config.yaml
num_key_value_heads: 1
intermediate_size: 512
norm_place: "pre"
norm_eps: 1e-05
attn_scale: 0.125
parallel_block: true
beta1: 0.9
weight_decay: 0.58
max_grad_norm: 1.0
decay_fraction: 0.709
final_lr_fraction: 0.0
batch_tokens: 32768
dataset: "wikipedia_en"
Each number is 128 + 24 x the weight over its row's rms, rounded and kept within 0 to 255. Layers, rows and columns count from 0. Numbers have three digits each. The size before them is the row's rms in percent of the matrix's.

# up: layer 10 MLP up, 512x128, rms 0.0912, rows 203-255, columns 0-127
# down: layer 10 MLP down (transposed), 512x128, rms 0.0775, rows 203-254, columns 0-127
up203 101:132160134129151070074166118148161103158129151127093119146136179095089147129110113116118138142115121138080148136127152074086171151156102139119136162100115146126138129129141108145139159125100092092084147149151153136132137116115113150093120144101129116159114147124132125149151122125124114152166168153192099107133138138114135101104088124115178146111138128161163137117132127084118119151114
down203 099:119138164118161105139144101148124153167134120115162186134161114125112150121099146162159113137106151083115115102145120131140152114090121113103122134155131125130103178097116096085181132127126119115131138141119126077108093130072117088155149192138184098145128111138124095129114111112118116138119117112153129128098143123139158137153143154132119149152137158129112139054095102143100133146126
up204 102:141135127139113166095137137135156084137120098139141115146134164096138106114127144123169094146117126110122115173103102107106145135144145087163121128098075150150097110128121129170168128105145089141130153126172212121136132108115133110109129119084098107154135103098116144114168127157120156136129130124115087096106117131109133142088134173134134133151154109140117078143119188138143144121091
down204 098:110128142149154118112160129165140121124152115117138112130145134085141114104126130112109120152146129164139078149156153155161117118130121127152134091110136196125132136145086120094115106099137144094129144134118067070081132142132125118099097160136146136097132162150175100147137097125075093096175112159147134167129122113098167120158106131137119119123130116147110165111163122126107100141166
up205 105:134115141096138147148136119118131117107156154157142128085110125161116109106144119154126145143115110084113093156163153125161119121129138129077138134126157116142134112112082145111126152075118125152156138061091181100138165129135109105158134106110116149130119092116155159139127131122088103093138162128154108134112112151148112117140195179171136142117123120107189119127157133113139082132117
down205 105:098156132152131141135135135142112130119102108149129119191075091096121145136140167111131139138160126153112111065123111098121166115138077135143152126143084153129126155102140094152145145109126116086120167110106147120119103130130123109138131125101111101163138150112119163146120089154113158150137100086096147180144134146102172182154117140158112139129088124118087127111110125151151167146137
up206 097:133129111102111141109142114117164169137152097131149117165123123134080107139109126138135085139093104124080117149134130109126196120150104135158119119107113109137134110106149147121133117142143167095079101103116164125126121132139118152151137143102168135138194120144129153151098136103109083155144131135113108183089077125140125120182146066101142173140105116149113114123117133132115141112155
down206 099:123139129176124130131132121148113140081105185112158130119130113114122098144164131117153124133153170128156121112142121140115085147120113160108119143140100153095120108133098183107144152143149116130148127102119113115150167126166141090135103081112120104096114115121121199123120132185172122147102138132107113080126113137135120171110104157140187082109140119080157154124141110126145141126107
up207 096:116129132095088139159143145159101131137132144144149157116101124136088134128158144108129121108115185131095126102122163152089130156141133135111129113121112123112106144124188104098117150152132174156129059118099140152119139141141172165127143105133139133090134135077094100160170120106101081154131116113122125133117137121118119144116083068156146179128113139130150089133178137125136126146129
down207 099:148124112100121183124151093153122116123144112129105161090154138140137070118155095182111125130129117197114130131132113125133128094128120139114098124167122152147154126112082167157107131141129109162134151167136114105150123117117116123173099147123089107138123122157100130093107159172126109140160092144124120106084128083135133147188107177109133098123130108120155140135124100119126127102090
up208 092:130102144114119144140135172126149147150151123134120087104147142135146137118110121098140122139160136136153153126135130126090150139105090132127146124123091105121141140148182114157154106106140082164122110154169132151136142181120150137135107142135132146105109109125136109128087121181115191122084115089114065116130155130098121117111105117114150203139162138146117112187114181126131144128149
down208 089:119119133132156115140097087152126096147122113102117123133107113097103107106128122110140067169152147129088123149156126111118153144155118186138124181127125143149132066177139111109125109099131136153143141137093146127144129148143138120124154155067144116180114132126121156129175113094128124103186143152121121145116113157115123124088144103112167129130142138099110126080094124108098109172140
up209 107:154125145095100130148164153113124122123175063147138119136117137084128096123103132141149141155131117076101106089100109143145126129120096099142170106090105152114137088159164146164127104112100100137155131114175089117127114161149182095132111120109107129118160123163124127136128127114090140163093131123187109109118119149145128086137112143131112108124097069127143129141104127129112097108128
down209 111:161157122139118124123107143101091117170156105111118106164139100134118140107125136106167159131097195134129143141150158150086092098181117138130083132154165118079132153113133106091151129105095135123109130156136153131118127135092132127188127152155125184095127134161132122134118087155091139136129128101116120140114136117131141106114074114122106186130134103100114158137163135133116120095134
up210 102:109150139109079084109183145122113155152098107135123130128089145098112092145119159188114147142127110108134082116119102157119088137122148093096151158144124117110140139109162135134142099112144136112105128116122105133131126114151139146165117124117084093103206082146151127161120126122113172117124095123100158121106128134164186119148122109108098102136154115119162119159130107124101140107147
down210 098:104097148151134166129101122153172091127138118106172128115159098116146139122112105139158090178147106159132131107142100133135087149123110113113114125128146091160094134063097163163119117137163109118138150118203114156140122134129127139125144123123162118138112149120100115083110152113100124097159133124137131146113127112101074130145100099149109145118132143128180190126143146110139098114156
up211 094:109117123120128075101110177113160111144125133130147138109105113137117123126144101166136111127116098128107099132108107177126141141147122100126139143143060201147147124113160136111116120138127124121090115164139099140107070164169090176115120129132142148134149145092125085125129110165123144137097118139150129102124146140129163090143183113147164151145135121130120088170149124128119149087165
down211 102:148157104144119159160124117151076157138122114115151127147143150121139104099143124149154150148154153156132158132129133073144142112127144123102123142101130067095134101140136102123176168132149134146141149106129147127163150126117120148121153136122147074165097121153118161112139119051135097103173086118091108099097092151111097139135110125149078137141145133128121160103083132146134105139113
up212 092:103134099101104150085148143136134145100136109130103113110097180093114141116085142122156115198111149114116146186137129145147134095140107164148112148144121104142139128132129098142172147124112112124120155136097100121186156149118103112080149106105127117122118102103116149148142144156133111156152140109130145133070079147137126100156148161135134146096121131126087104129122106103179098155144
down212 089:133103129162140138140110109115101148140100119145135133173145139115126137158155123140119161130171118136169150098117094139107106080109141120126118098126114141124116112102123153139103147144167138107126126135115136139147121183108174114169048122107110104112105162084137144128156151113119120102096139110106133150186158117178088153078127149127140088119131120130141177097126162115131103139162
up213 095:115158113108137117133143140153103136125143130100105122117155154133129116099124106180166133145104161136132139137129153085115150110104113155125108164116130143096152124141135072141114164092088123122126132115104161134096101154116097124128129119138163145151111134159150100103145165170113064120159167148135043067131130127119117075126170123115123110114150122125119135124122128167111134167150
down213 095:129126103121100119098160127079109097157106157151100191093113123114136111134085154126115103133084116126150096100151135117143145142139136134111099131137187145154112103070167137123147148121135161076125130116100068117138139111108173120111110136129124125150143158136136134136162097096132192143131127134127157159166126112127130155117118092154128121156104125131129117183131119109169117109145
up214 103:146135153111134097132124171116112112155166113134098137087154123107071100125116162157167117122146130129099168133119105094132114112155132040147108163093093101160109107091108140137138145125145152111121153110165130118113095108113090160171119135121122122104181140119125141138131146142084140122142136149165163142063085138127141140113119107112120157113138161138137139147132149115128134120152
down214 109:165107165130122141121141136162119086162133112127156127115134126118094118113122120118151104187155139088164112120163131148117083144081125129135133166153129159114091161118135162079116159137117176113127107084127154104147122112138137123143078131170126120084140109144138070133144106134134141184118174103135112120115114103164103103119115160120126120099116130127129106162132141170127102085114
up215 102:116109101122110135137117099150172117189154156106108107165087128136124149141115123124085125105128133131114104118090190111118188146172131126149161133112137117133156111119106114110175103048166135109110145118097128124121133145082118135133119120182116170101125118109156125159115143103150145121152127114131145078102107125112151162124170131130140135123087127117129130139158144133114129169117
down215 096:125157151124097110081138137151114145114167164148087181126155142109127155123126137087104099139130113094125139133089131171134091121134155092114119148155115125161107122084109151146123153144115126124117123158212115119120102151154135120080142139112165134107145135150146166118185125100092098134083109121121082125116156154106134105130131094148120139147133124160167115140113141104138132142104
up216 093:172082142128127128137128141108165097102121123125146098166141143137117158093127143119080112110114138146105166129114148102100119168145086132110086118158109127126100167123172123134106143125111144130138142142143090143095138142140141111128125159161145110103152122098137040133126097174124137162103094152112147134141142161107106087195136115136128148131086100142155133121102102159130121116133
down216 099:114155123150162124142200133122107141100129124106102137144151154153117128111158124107132138128137134132154142142174140120165121117085095144164154133147104116087170071124145117069168128127156121116109102120146135129132094125103144106110088098103117114165100121140154193129117121099104121122131153120134116127123085092123162151150114104126115090132139164126111140139151129111179085150092
up217 101:128112123131158139123115181121146117194191104112121076144122117135081085082099114100155142110098133135095169147096132117119137149139129143126137133142132128080152141095105122142134115128150086128137154134119135129150140138160105144112118143085090130157141135105092094138119135102132142123142141191160141129134117157081122158143133083082178143120142115155103112139116095148121126140141
down217 094:165126105167074161170141102104114126130121110172155134123090097122129146123112125124148117109129147135143118101156123093166121098130154111130150141096122169105104177181173128154101119116111076109182148124146169129125134077136114114135155134112138156142079111138140123132138116112120126126120135165146120105102096103082148131136094130159124157127130131120127153138116163090070150150124
up218 097:140097143092135115180147151099121142149185119120109130102091170115131137123101148125130116131099175144122159153088127132087129121093126115126126149107167180134138117155159125158150173141080097108110099104140129128099079157153147123104151101080153104135099120084129122137099137113116096125134124156130108118113161128119137151124138131133154187138115136155082091120107128172133124127129
down218 096:086146061138138153107129059132134152128134140151084139175162123141108100108135163136125136117090114138120128126140106131163119124135087143131117110141151115132094135088093111130158106105166129160154168128155111168171154125149102147130144152120110130125110137181088118136131157090156140115111136139109102118162096135130080105149149113130096110114126087112163163136140177116121110128137
up219 106:112100138151142112088183063099098105109139094159108091140102133118150150129114140128129101106127144127162125146134169185153075150139138178095120126132112159085131149148143110121126106131119126141137161099167136102125136107123141179119134138125137155086122083100126139142157086167106113113164154112114132156133148095178126138130118095134117151111122129114148105156133156107152119121099
down219 097:157131158091148098167069161142108132112120130121130095104114160104127166121112122138157162156077109146094137112071137152128154125098107121152130132183161124124141147139077135109079157123156119134128091179114100098125146123127132087123140121085159127123151112132118148129128140176139152148085128157172112131135146174102143116120117099106140144113130099159103144144141137110129102125107
up220 096:122070135108115120124124121100130131111151112165128116157148172069131155137106097163150119139131117101128098103126146111088130151172129139140138133133123143194146119116132113127151130090103166101088143132125145118106179127114112109121145105137109146130130096130149104126092125192121193165164158120145124114138115135167139096124133133166153070132105113153120123120164158133161138108113
down220 098:105171104114144143113141145181157128122134166125135153133111135117120149140150122094183110141112116131119120145139135113132069129089123132115144167156152125103121198112157177104116119138124102140126133148150135081131141105143101131150115133159151107086149114144096127151123168060121129116099119107106153105128120134130122145112114134112116175080129151087121137113090129166065135139152
up221 109:198149113132095122144166118187160100105117134140120122103154122163140146120088093125141114145127132096149137120108114127158120134111142154120132090077148104100113134137157119125148150123114153127124112075121138179149141133118146170123123099108149143111116120119156123105129140069145120103144103172106069135119125120116128136103120091125107111136125094174134096169114193129162136112124
down221 112:118140134077153128129124128108150153164118103127119108124092111097110103129141108107170135116132080112109141180130097104125158126114084138114148144111161164097114095146122159139148136107125140195117165141123141127096120154139141142159101142118139130126171130121082129139114098138091117083113139131147148188128148096136099153138089092149152139114149090105143151128180164107121167134139
up222 100:095111113108077116096139134128161125159177113193069094154137137123156146115124128141111114123123139100149090138126138134137148145132145132134138129094116147186143115096133080110173077098148147146116126130111151116090132174112139129122127126110103087141169146116159121130104168102142126114109129110099124174133101140158119104108148157139114113151093106130170122122124142082168106130142
down222 099:113128112121098100154133098154101100105104142152125157118124099127109133159108141172191120138118124103118142101133144133135123113144110149081121164161115125104137129111093106175131138125109115115151166156126167150179177115115181153147143110120103203133142087116148155149097146147147133153157145118145141117081129128117127112097097126105119126103146139111082080129142138101093125112134
up223 092:130152114105113153107173097128111129085141143152128115138133166101138150144108107147156132137163173105087170166136106122116084156145102110121152123140117152100129120134143118173182160120108121136170129160130192129117166132108119123128103130121151103156135085094160121164119104152133130095177142098088149146118136109120123112101133183134158118134096113096110104115119145137141102106154
down223 093:102100159169112147131134130108109119135128107123131134103135148131094140109180157102091180117176126127140094103152128146122160120121151175136113117121107137140150120126140106126091143136120083095131151123151127143134118126092148138124144134123125112132103151117166092074166148141115096152084104118125089139142110092168144141141137093113117141125153114134175200118142103150078152170096
up224 096:105173106086074138141147156131170114124126113126084135132118139150105164120111132129074135128116124161117091145154142129145172121117093148146107113127150136144161110159169096130148140118112102119136145134124101144133170187122141123128120138136093116134105104101106122146104089130121107122093130121125120115130120144115146154138158133149135128163146136135188137138093164085162039144104
down224 091:128144146139107106098129119149069129078137094122101115109120114139094114200124057110162134120133131158147118120150125148119147123147124094092136112168077174079150135093149157120119128152121131135127111113142154139141056137122131133178095134134145168111157116138179166142121140097156122126151145095121122124119101093158112121156137156118131154134127140135123124124136117144105153147124
up225 090:138114142149115137147137137131194151148143128105138144162132115050126144137108093130140147175124119125173114155135106131107125146173141097141110129128101121159114139104118085133140161133095197142131106131136191141133107104132122091104145095120109110122152125129146089122147119091135133119165101114148138156113070142145178100095157114173098133136133136116102101127140152110138118117113
down225 092:132109160095165088127167109118111128119145140127110150150157126130104129114137094116128108114106115140098095132133132140142143147099143140113132124129131152078154126111101160135095110144144116062145127137100134087099159129134156156140137158139149179135117093114123200130090144139093144131124101116097163146139128151125073142152088182124149148102100147162110150097125129181141132097155
up226 096:136099160108105093119175108113157134130113166100105115101106141084111074134151136095181058130111122125096117136076162112155098137116138105127151161136137107107130104154129164154178122079128108159133145092151137129105138143104149144112126116105100118139097152116129148158114166141132110152134105118115118138098100117142173125116176123131154138136095088141098136110148146124153108121139
down226 101:128106098146124137114135122134118148079157117162118101181173197149112100080158098120152159155148155126150158142132117105101088147092143110146103113119109158149153123135162113136135163139140132129140143105134113141191129121145138084135143171102113117103109095129101070116087082145095097124142128126119105102132125127131101107160112133133170123117143103153128149152116154125123105134110
up227 100:159140187145109143069114159124123147136141096170149107076097125099147113089128152121139131106121125150104144146061119138124126110127112106123128088141121146140159135137078126120115115131149146074146133098133140131068132152093127102140128150171143128133149126143145147170162120084111114125167129121159125155083119144130166132132157098176148125121113130148124156167138106144120113131093
down227 107:145141090136130117131149090129112119076147092123149148144092121129133134121087164116129143128133125102149156156106148087145116136125097105129095115148163116091112119136143175120151141165128133119114120138165133129027107119114172157110143112118130123139133115183133140134116169093173086127114129137098128151101108185164159109134129144120089099109125131172121122123134145113139146151147
up228 104:128145145137128128104124107110141143105098143153131110093127169112099120134126120156188086105116123147134128158170116086137149143149128073131099140114165112115145115059131145121118128108121151144114125142120112152112137106163082151141162166121150126130143127053144116149078149124078135152164103134145088106117110149103112091119148136125192118129128106110111136151117097154138141115147
down228 106:178151113092113154163118137173145135158164114128082127135117141149119119114161155135138181130125125117134168110077111152116145139139094091095129103146146120124079112179159116159088136118129108150159161079110117124126127116084147147091111127114085142136125120150115149125156120141132097167141123142113153160099072151112130106099151108121146143126135112129127124119162109086166111137094
up229 106:108158100090132096161121107110122161084132128177118143132110138101107096110113143104153124123055175125131120171109153110139117099126160142102150140138128190067136100179113138134162144142112095143147164131164111095141151135121128153104123127120116137087102117118148125117137124135135115117148136164158107105177134117131136138127139112136144141078116097132141102153140146083162092132144
down229 112:125176154107108150149141147146143125157152099128116128149132141159129144142147163133139103102086112112128121116129095163127107144142090148092113155104090114110112096112128135123148109120155134125116161141127124177115073115122164106161118136139111135126182127122096158164144154080097155138150148078095105144128091110161144145095085145084150116111141161139169144077096154102133136127129
up230 097:095124173140093101181094146116114136148138176130102156092155129161099134130106131130152116164128165137101148119155107150151128153145141128130122113130148168119118153166160139144135145135121148102097154125131136134143125141127134149137117106131146142109099099131127120145102081123082142146132116132160142127106116170081170144169143051130158156107147129156165102125104124089096098139081
down230 098:161086134124144139092120105156129127151180128098137107186128099133169165126111106123091133097155130147161103131099128110136110115117130146117126140143121102055147097105078093154116128121149185162120076131143118120148150123110100148158158149098148146114132143116115131127110135128141067117147118125126133106096138128137146116103115135094126117205149132158115141125146153109139152145147
up231 083:138145115149143138135097140096113088128124115107118127087111152051089087044127128135159135120105151133102144147173087096101092127126139113141127110143139143146189114111119118164120148143153110131115146158136125170124124121105126136132166129127100090142124123131137064115150104195145152138129150135102148102152165121175131122145158120128129111146137120134124113128107139133099116136148
down231 095:126123147100107100128165116165157160131107125132149137149105089164113141250119144119146119137149103114139126108118131138132137139155065143116127115117140105121082143143121149095129154088132102115176145115103125112140094130119143147151099150127156157131149171112131193141114163096105127117118103122124091117118094108114133153143123122134111143112110106123107168140132124130132165105119
up232 102:139144158146096178121161119131146139063147132116146104082149139080140154145141140143157091122164155108147123159137127142131120118121118121086166149162118085115133129121149133140138127145148183145143097126123144139117109122119128150141128129118140148096164019125162129155101115105138159125135165108098117122098100090146122133114130127136139126108101110099163090147130135103106098130137
down232 092:134095129132107120118100128142107153155106125133112130091127133147129125107122130089100178132124136159135141146123137095085135137129152170107108141124095163166164163106078085143130138101167119138133127149125114124127180192183097129115088137113084123115113159101130085099147116158106106116103119127144155139107137155136111139140086084105101134166132108172112162127118126161160143138108
up233 105:122135169129105141141137114130166127138149098141080099079122102143084116132133133150164152113115093111126157124103167137177101110137135179077142166120131122118129132150078102099107110114142130115151151064122133170134156121099149164097141092148140117091139142107169103149081114134133164115096115144122106139133097132138150160150111081118145142124114099135132120130136150160162136102135
down233 110:149150113106129087113134142095123144162147110077113124170150090097141070087125132136141160132128177095113174153074106106134099127136131151171119130104129096134076104167126150125133143128124129125137153121111092113138164165123145138127112132161101115170140154127099126119136149091104108123201146111101126152093145137130115161134090118138140128102119132145112150102127172127147152118137
up234 099:118124100095089081129106093129130109152159147128152141153152160073116129102138142112133131130102123161131119101077130086126166150148123166088155120113144133135149125132166161167128149139164132150163122123156143129127165145130130142118130092127177141146093127117134080101154148077088113114110121149128106121130120096093152175115137111115147097104125100133132125146164194138097126151123
down234 095:113161185112121150127108121111163159104135112127160139140163090113153150132137124114152122136165139085109127125208174124151153119130127109166123098082096118171132115104137155136141132123109137126100099119151139113131091108166156125163094137134117086122124122137105161130116096146121108055118113110118165150112117122175146112127143113096105127128180093131118132122106098138146098135134
up235 103:136093152099110102113092110134186091135159150133103122139137137176119163119108134133134046139108117124137118141124207092109077146091150144118174134133129146130145113134098138109140124107110122129145108107136145181125141118120093163103128127134103134148113059119136118095113161135104122152117110114148150132160168137165138138125144093114133118118128105112147110142139087108124151156131
down235 112:126177108128143113113118120126129099148164160139112172136142118120103110081134152109133185134128120144108126169106119120182124097153165120100097134110133157117105125125126140132148148105129155147143154137118103059116108143073146173165085105111125101141149179144096110136142129112145154102132099150169117159126120126123121150134096134088110079108096120146114157112143143125114134080151
up236 101:126122159103120117133130120113166139124106144125073058105153152141086137123118148202122162129119112128090106139114118144096135117194124088103131144130140133114146137143108131156141150139110100080072185138125085139134127127094099149108146141126085129110109115111128132124093131119090153111109150111114174128114123152129158112124134154115141137124063124142112141131153125117147107145165
down236 104:096156134112138127136176129162132117128171166113115114133116130124124107099118101093121143109142103130111158099118114126057143144103144145083100136136129113126089151101166133140114132089146115133162127156104108126131103116095105195170122159133142172119098138137166095113152176108128141097142140126127135142124159135169109174109097114156091102103183128157140141128104133129126110092130
up237 103:149150116091093125156139149110167133160130150167107115138165168111101131150138112117124092121107122148097101154083145091139139160153138166114150098144167131125124147101124111135147112121102099153125157132128164130084142106093158114095117114156123121116106118190141141146099159096156138149138119113119069145129089145086115147080144094137133125143079122141104130165103137103121144154101
down237 104:121101116215160124144120123109099155112164121154138131122116099122134180108174117118168106143147170120150148102094124161100121133138121101095132128142118124117134099130125137165128150136141147123101130093117134123132093099149088124124141114133128159114139099076120117093142105142084139151126140117112175124094147155165111129075084119161120094128167126117181131129145178125129117119117
up238 099:116123174137133118111119074137125136141156117094089100137060137110124097132122162123121140085096166131085131122146146164116129161141107101114097077114167116144150109140123119127082168123123134159126158062148142132121124161153113128113112156094107151092148083109120132136118105122110113138154120163156126156147139141158150173112093101158132109148118133157157163139152122119134155143152
down238 098:110097129129178133130141138128127109137135164126116148095140137135165079189139089130168113154096126088142132090135140151123125130064165121114160131113138115131109158116105163155138147155167101149129161128154123088131163121107111120096122111102115122131122141176092220104115101165131129137103144117145092106158122114116112114161117129122111141119118119094134130142131125123144130137181
up239 099:078141145127127054147110156106135147121151140199094104102142130131124114136134108132175091134112110118130120140131099081124143147156121156123079133126144108123131134088116113128130146091087158090129153136125128124134102147112083128103132134127097134096105133154114159129119116139129171136156144106171101101155136154123113123163112155111140146116102125161131122150086192104152162131089
down239 090:136093118109149148125158127106150103154158103125105145138129093148111167137130119138140139145180082126139127062098106165120094149132121124111152137146137128134126117144122134157097094163126138153111149107112122142139103160085151125180107087143147126152114106188124135173133129093121131151160109113098146131092107132147143135105146156128166101121109124133147091104168109090138115093065
up240 098:140112106152153155090125109157128123149151117126149076129155146145153109107138096134160080115166120165115175129088118129169136126152147104110124135138125138132141110112130142129096138160129113118135116155157173158157145098131144155101119173164150123159148096145149122123120130086149131063139137083142071155116097124115154130096166134142112179110089099140125144144103102121133091118145
down240 099:131146161135080115133134146111186099109167155144138113113126118116129207115146133100151137131161112129111113141123116136125149089143088138112106119186133114103151153139113110083128104159157118101099123150132084121099109118079172095115131115118130145110147144132120144129141108128157148143077124163130177132101114171090118119118132124129084079171154141123145122120165137131156132113126
up241 101:148104129134093125165158159100133121124114105142127108125125149065144089126112146151151106153160136144148081129111108120130108157103118117133147123114090085099135113152143137125145122107101139176121100103119161121113154202148154134113192131136152125148198118099138103121116159085132167101111118115078121142115109138143145104113177144147139125149125121107145112123144121126112088125163
down241 102:129186108155143094102163125154125133089126138145169160133176103113150146083098115108164110120082125111104153130147150109185112107090174151118125132138138123149129106121144098122142173104155104155160150178163165114098116115069124110157114109136127119119114125160123111113118148119115085133112120087125113127140120124150131159111118136133092138083127090147137111118146174106120143132127
up242 099:139107112085113151080143142076123153139105070151139148133142105141117118127149124124139106160102151128133146109132132131101114123099114132145180138100125131124104073164128098126169092090147136139181170120106112117106091117127162101089119119138112158124176151156169095150136155099144120148127127130133114149083132123137114141129142118176133121150146092148157135121136149144190115169118
down242 106:099178129117132132183111129132115107118129177105133145092107165137125142125099114151149109115167083138132133106110149128130099137150094115128089122125111098127114170096131155138125151137159082114153128132118132163112129146148126163162155159102126136106123126133131122105069110159080186134130109140139154118124117102155177148155123124074125143136130177095124130147101065115118123097119
up243 099:128102105142110130158122192164115142123119138119140132103176143103135112141111093140114135127149100119097154124126128118126136142118111087098139155137094100126157134113141125134106159134108151163095114148156136130113136122069161181145122131149107132101155111132130117154125140085138108102166105133073083075132145154126123109156130081137127185088143137120136100104108129192107128141163
down243 097:132122172155138098144143114103111093120169141152126123130141089118134143076141123090174117110137104167124144184144142135104157161138134124149110124156124128087123116114146137131134157113116088089131129092097114121071114142151093111083152094142153117128104120084129121169101125122123122164152128120148179164123160125133157167106157127152132091158108120140114164123146121082114159109103
up244 098:104139169161112121132126166115146143135123164127144119092105125122138092150134116194177143151133101130092108109130185139124101165133109096153142079082123126130144109130130140128166110130137105143134118113110150166127099139129119120115118078133139119121161107148174110124080118131109218167098122134109141141131142143121144100122124118159119134167146090097141104150158139118141123091117
down244 094:150129115078157141161135135120155112130148085153070096121147166166133128111170103101129111102117116110097136177111068143127134093105101158102116147137101139116151122114112125132138115145102122127142125144116129118090136149165130127130135170111129163096115108157092136118157132109109105097156137115141113072139141131129116159162136190146128115096098182155166139094131142124101153145126
up245 101:117088135130074145133180130120144139159115110091120036140124103148147100102124089134138081181157117133119090118130158153150148132145095135131124097133125167141127118100138116173141105112123129135092128146166121139086140152132117147137126154126127124145119112145167110108163149140114099145143152101124149124154121140147134059115150126141117117137159110156172108144116111128139095117177
down245 104:158125162076138112147107135139156139129146114129114124159134175113104134085121158105156135119086146109091177118077128139131166087123121108154115146151103090145163129136150109098120128115142162129119122102134094161141188148127128114161118099138097144149136130112096140115094117157144140159113143177113086116091106145118089104167135112162135135150156125117095102129080130120157101147141
up246 096:152110185075130119141111127122165152112152129148120114132111168153149118128117123127151105197135107134107104134090131147059103147129121158130141156136108113135118119182148134125139125105107114163131127129134161145131131165084139130075113142112068117103121119081142114150139133120156137132110066093114148124105138144088101111136128167127113151128135105107127137148096147082142145169120
down246 101:083145123195091143129163116151116115129117126136140157125142075117108143101099121128183097114155110109123093096159160168121154093135086121113109125125126154148118152111154132088156137085128130154133179085132137123115078091131146155138104118085115186140136142130136115114156140136111142130157122145135116132109118128104135195128141077156086138118127152131145114144141128144138138121113
up247 101:116164096118100107124106180133140129114106105092104094107116118174142152123105131181147143138110108127107130123136163128099066149124182134144181108136133160126104089136129135152112128102154144098113112122088097147153162134125101164134135131118163120117142117135167114142124131147135140063138117175122134128153109119151152191136097148125122088132127116111170094167136118132142146104138
down247 099:145118139159155118080187136124125139151096110119121170167137050108115127145112173116138153135131164123108130161128134114163098124103126128113142151097123135081107134144120128090138126086158102158150106108142128126157090093136128134117091075119145077160107110109139094102122138139166121138149160119150159164109109108141160081130149122163119153123103133118147171140124140128133142133135
up248 107:165146127121124080105117133154103108106115127152101158128128140101110112117129114176148149153100123113119111143102124134107131097148118139078140107068152142102151122113075085149096155101075112134139149099162158142162116128118130074150112147088126148162115120139102135143143137137122127099130124150173093147110154139129123098124119086159130146136118143212128130133161150095130146150122
down248 110:121175132122129130118176102134154119122133112121189145090122093163137099137137090109134143158118128158118159161145108131101139111088108093160160121135135105114096122134138139119106128133079096139126157183109129132102108111130135134170111153153146154107108156126180054144102121167118124148132114128139133128102125170104165124125098186135130138111127161120098126121110101144103143096098
up249 099:117127162145139126128081147119101109162129120103088119143142163136110137127129108181113108117120140147113176096123130172137151123156146142115123137184111205128140127121181153138145140093127129087106139152113115140099126170134082110134150163111084157107126073131109114173096125149121133149128122117101153150118158145169156159117090118143096087133099123115142120141120106116128111119108
down249 099:146084109125093120134123137118151152143158130123137113088101094126138126129111143136157159125126075153131104196139111099157093133108110106174151096111139112142147125098106094125119112142158140126150126156111165132117132121103139162112134109124158078139156131148128149093160108137123134101119130138160067115153098168140111076165150117142133177126171124126087161114117163100132139158150
up250 093:140166116126143138158115175134123111145140097183141129119133140130142089076060159124125169117116144144134119143120112165143158130123148146098120125107113154143134104112119116116080166140080125144109195132169146148160102116113113121107133130069094121133094130120146090124099107140110121132121105134145119134133169147141135147145130160146137106131130104189173081135116146083128130124117
down250 097:084116077113096099144163133102109182087144111141156143156164140133120129142194112158143121134154130085141145131135141107126143143103101125142124098132159134072125131122146105142141122117122124139144099113103152125121116124138123160122147166158099150114125079126100173092134099138129171141113173130124121122098130110159099132111073115082125148116147157120156165091156136162092125123140
up251 102:134146161133146106116138156159133130140134106175125121088098145102105109127115141190155154121140076140148116129170125152138133132128112109099076166153117110133115084110085121153142163138158117114104158130153140152136129113104145160143109126102135156138166160096107082114112110143082123078120143137097088108117105158141135142128129072118151118124141122166136121164124124136125075132170
down251 105:173139127135170093141145109180132149142105085107157143152113098132101111106164124125188102156129132097151161121121161132130123110130131096132126124124129147141116123145151200115134129132112150139112112163128106096147097110078080128113158100143130128136143127128148123077132136126147086093165095128124106106094146125106120177072167123162118129127157114133128131110126168117088144117146
up252 103:149157128143059079092154164110081101145128156158125129105155140127066140078155115118133118149099135132138160142123128097123131114144137106074145136114129113143157122091124076117119148121168177116114159128069138099132147133149136104140160130105116131102132089113143134145134137165088130100111139114149099145118144126116165169148150109137124088125134163130127147142158163133145130107126
down252 110:131100135108122113118093132119102120148094113116102099114085130139111135133137093167092143152152171166116140134136107116120142126152118128135114137086116146161176156100144118130124160148107135160124087164138152153113106160142095119106111139136113109182134086081138108143105109166093121126120100128116137155164129120125180106149143122095106146125144112108177175195108106131098156137103
up253 097:130173126136137105122182107167111088126129137155078119095124155125089097138133150172112146119123122127069125134143138133150132097126134077131147099068103135132156109069099145110120122161134139111117147124139151122142112161149145109130128117110142145164146133090088118141142130115086128078117142154156119160092113086147164153171105121172138135138134153107126142152145119148147113092122
down253 097:121101090077161148136092125141100120140082119174168159166132140116122091080126142113126094190141117090133107135124107116089135142133109098106118140125117154133124101151183169122148136102121128128113168154124142098159131116121097152152062138136126131133152131153162104107098125105145109164168126151121103130124125170111143116129171143120153118106145132152135101129145110100098087122139
up254 097:157100093096105157165133134158144141131135103152089141121161119105149140140125123116118142183090127102101120107110171123127112142125108124154145168142116107143141103139096128169128108135149101180165128131143133145101089129170153111101128122098117095119165126109134125127164163083121071147162153119117142127098111141059155150148143129150137138144097091134122131140110138096117071127150
down254 093:144125110165129156113102108096123107120098142125108157139159137108085134087100126138152095084126188113142159124153106167124115114121109126114117120115123133157113165106173143095143140154117135097151114115128128155133144133108087125126098071087114122149091123147088119129168164165129170103121145128104102127158166124191095114126139131129124108105165146116134105125181162138155143111117
up255 108:164117143085107136182117120174117129105159109169108165116098149079142145111146151132129129145103152098125106196143113183159097163130120141114153121149088129111118143144132152161113135127146169115092161131091133125128129094137101162137145108128127114085139128110117143143152113117115157093125114087114107161130118112129101133108115157161154166115100134137119126113153197102118123124106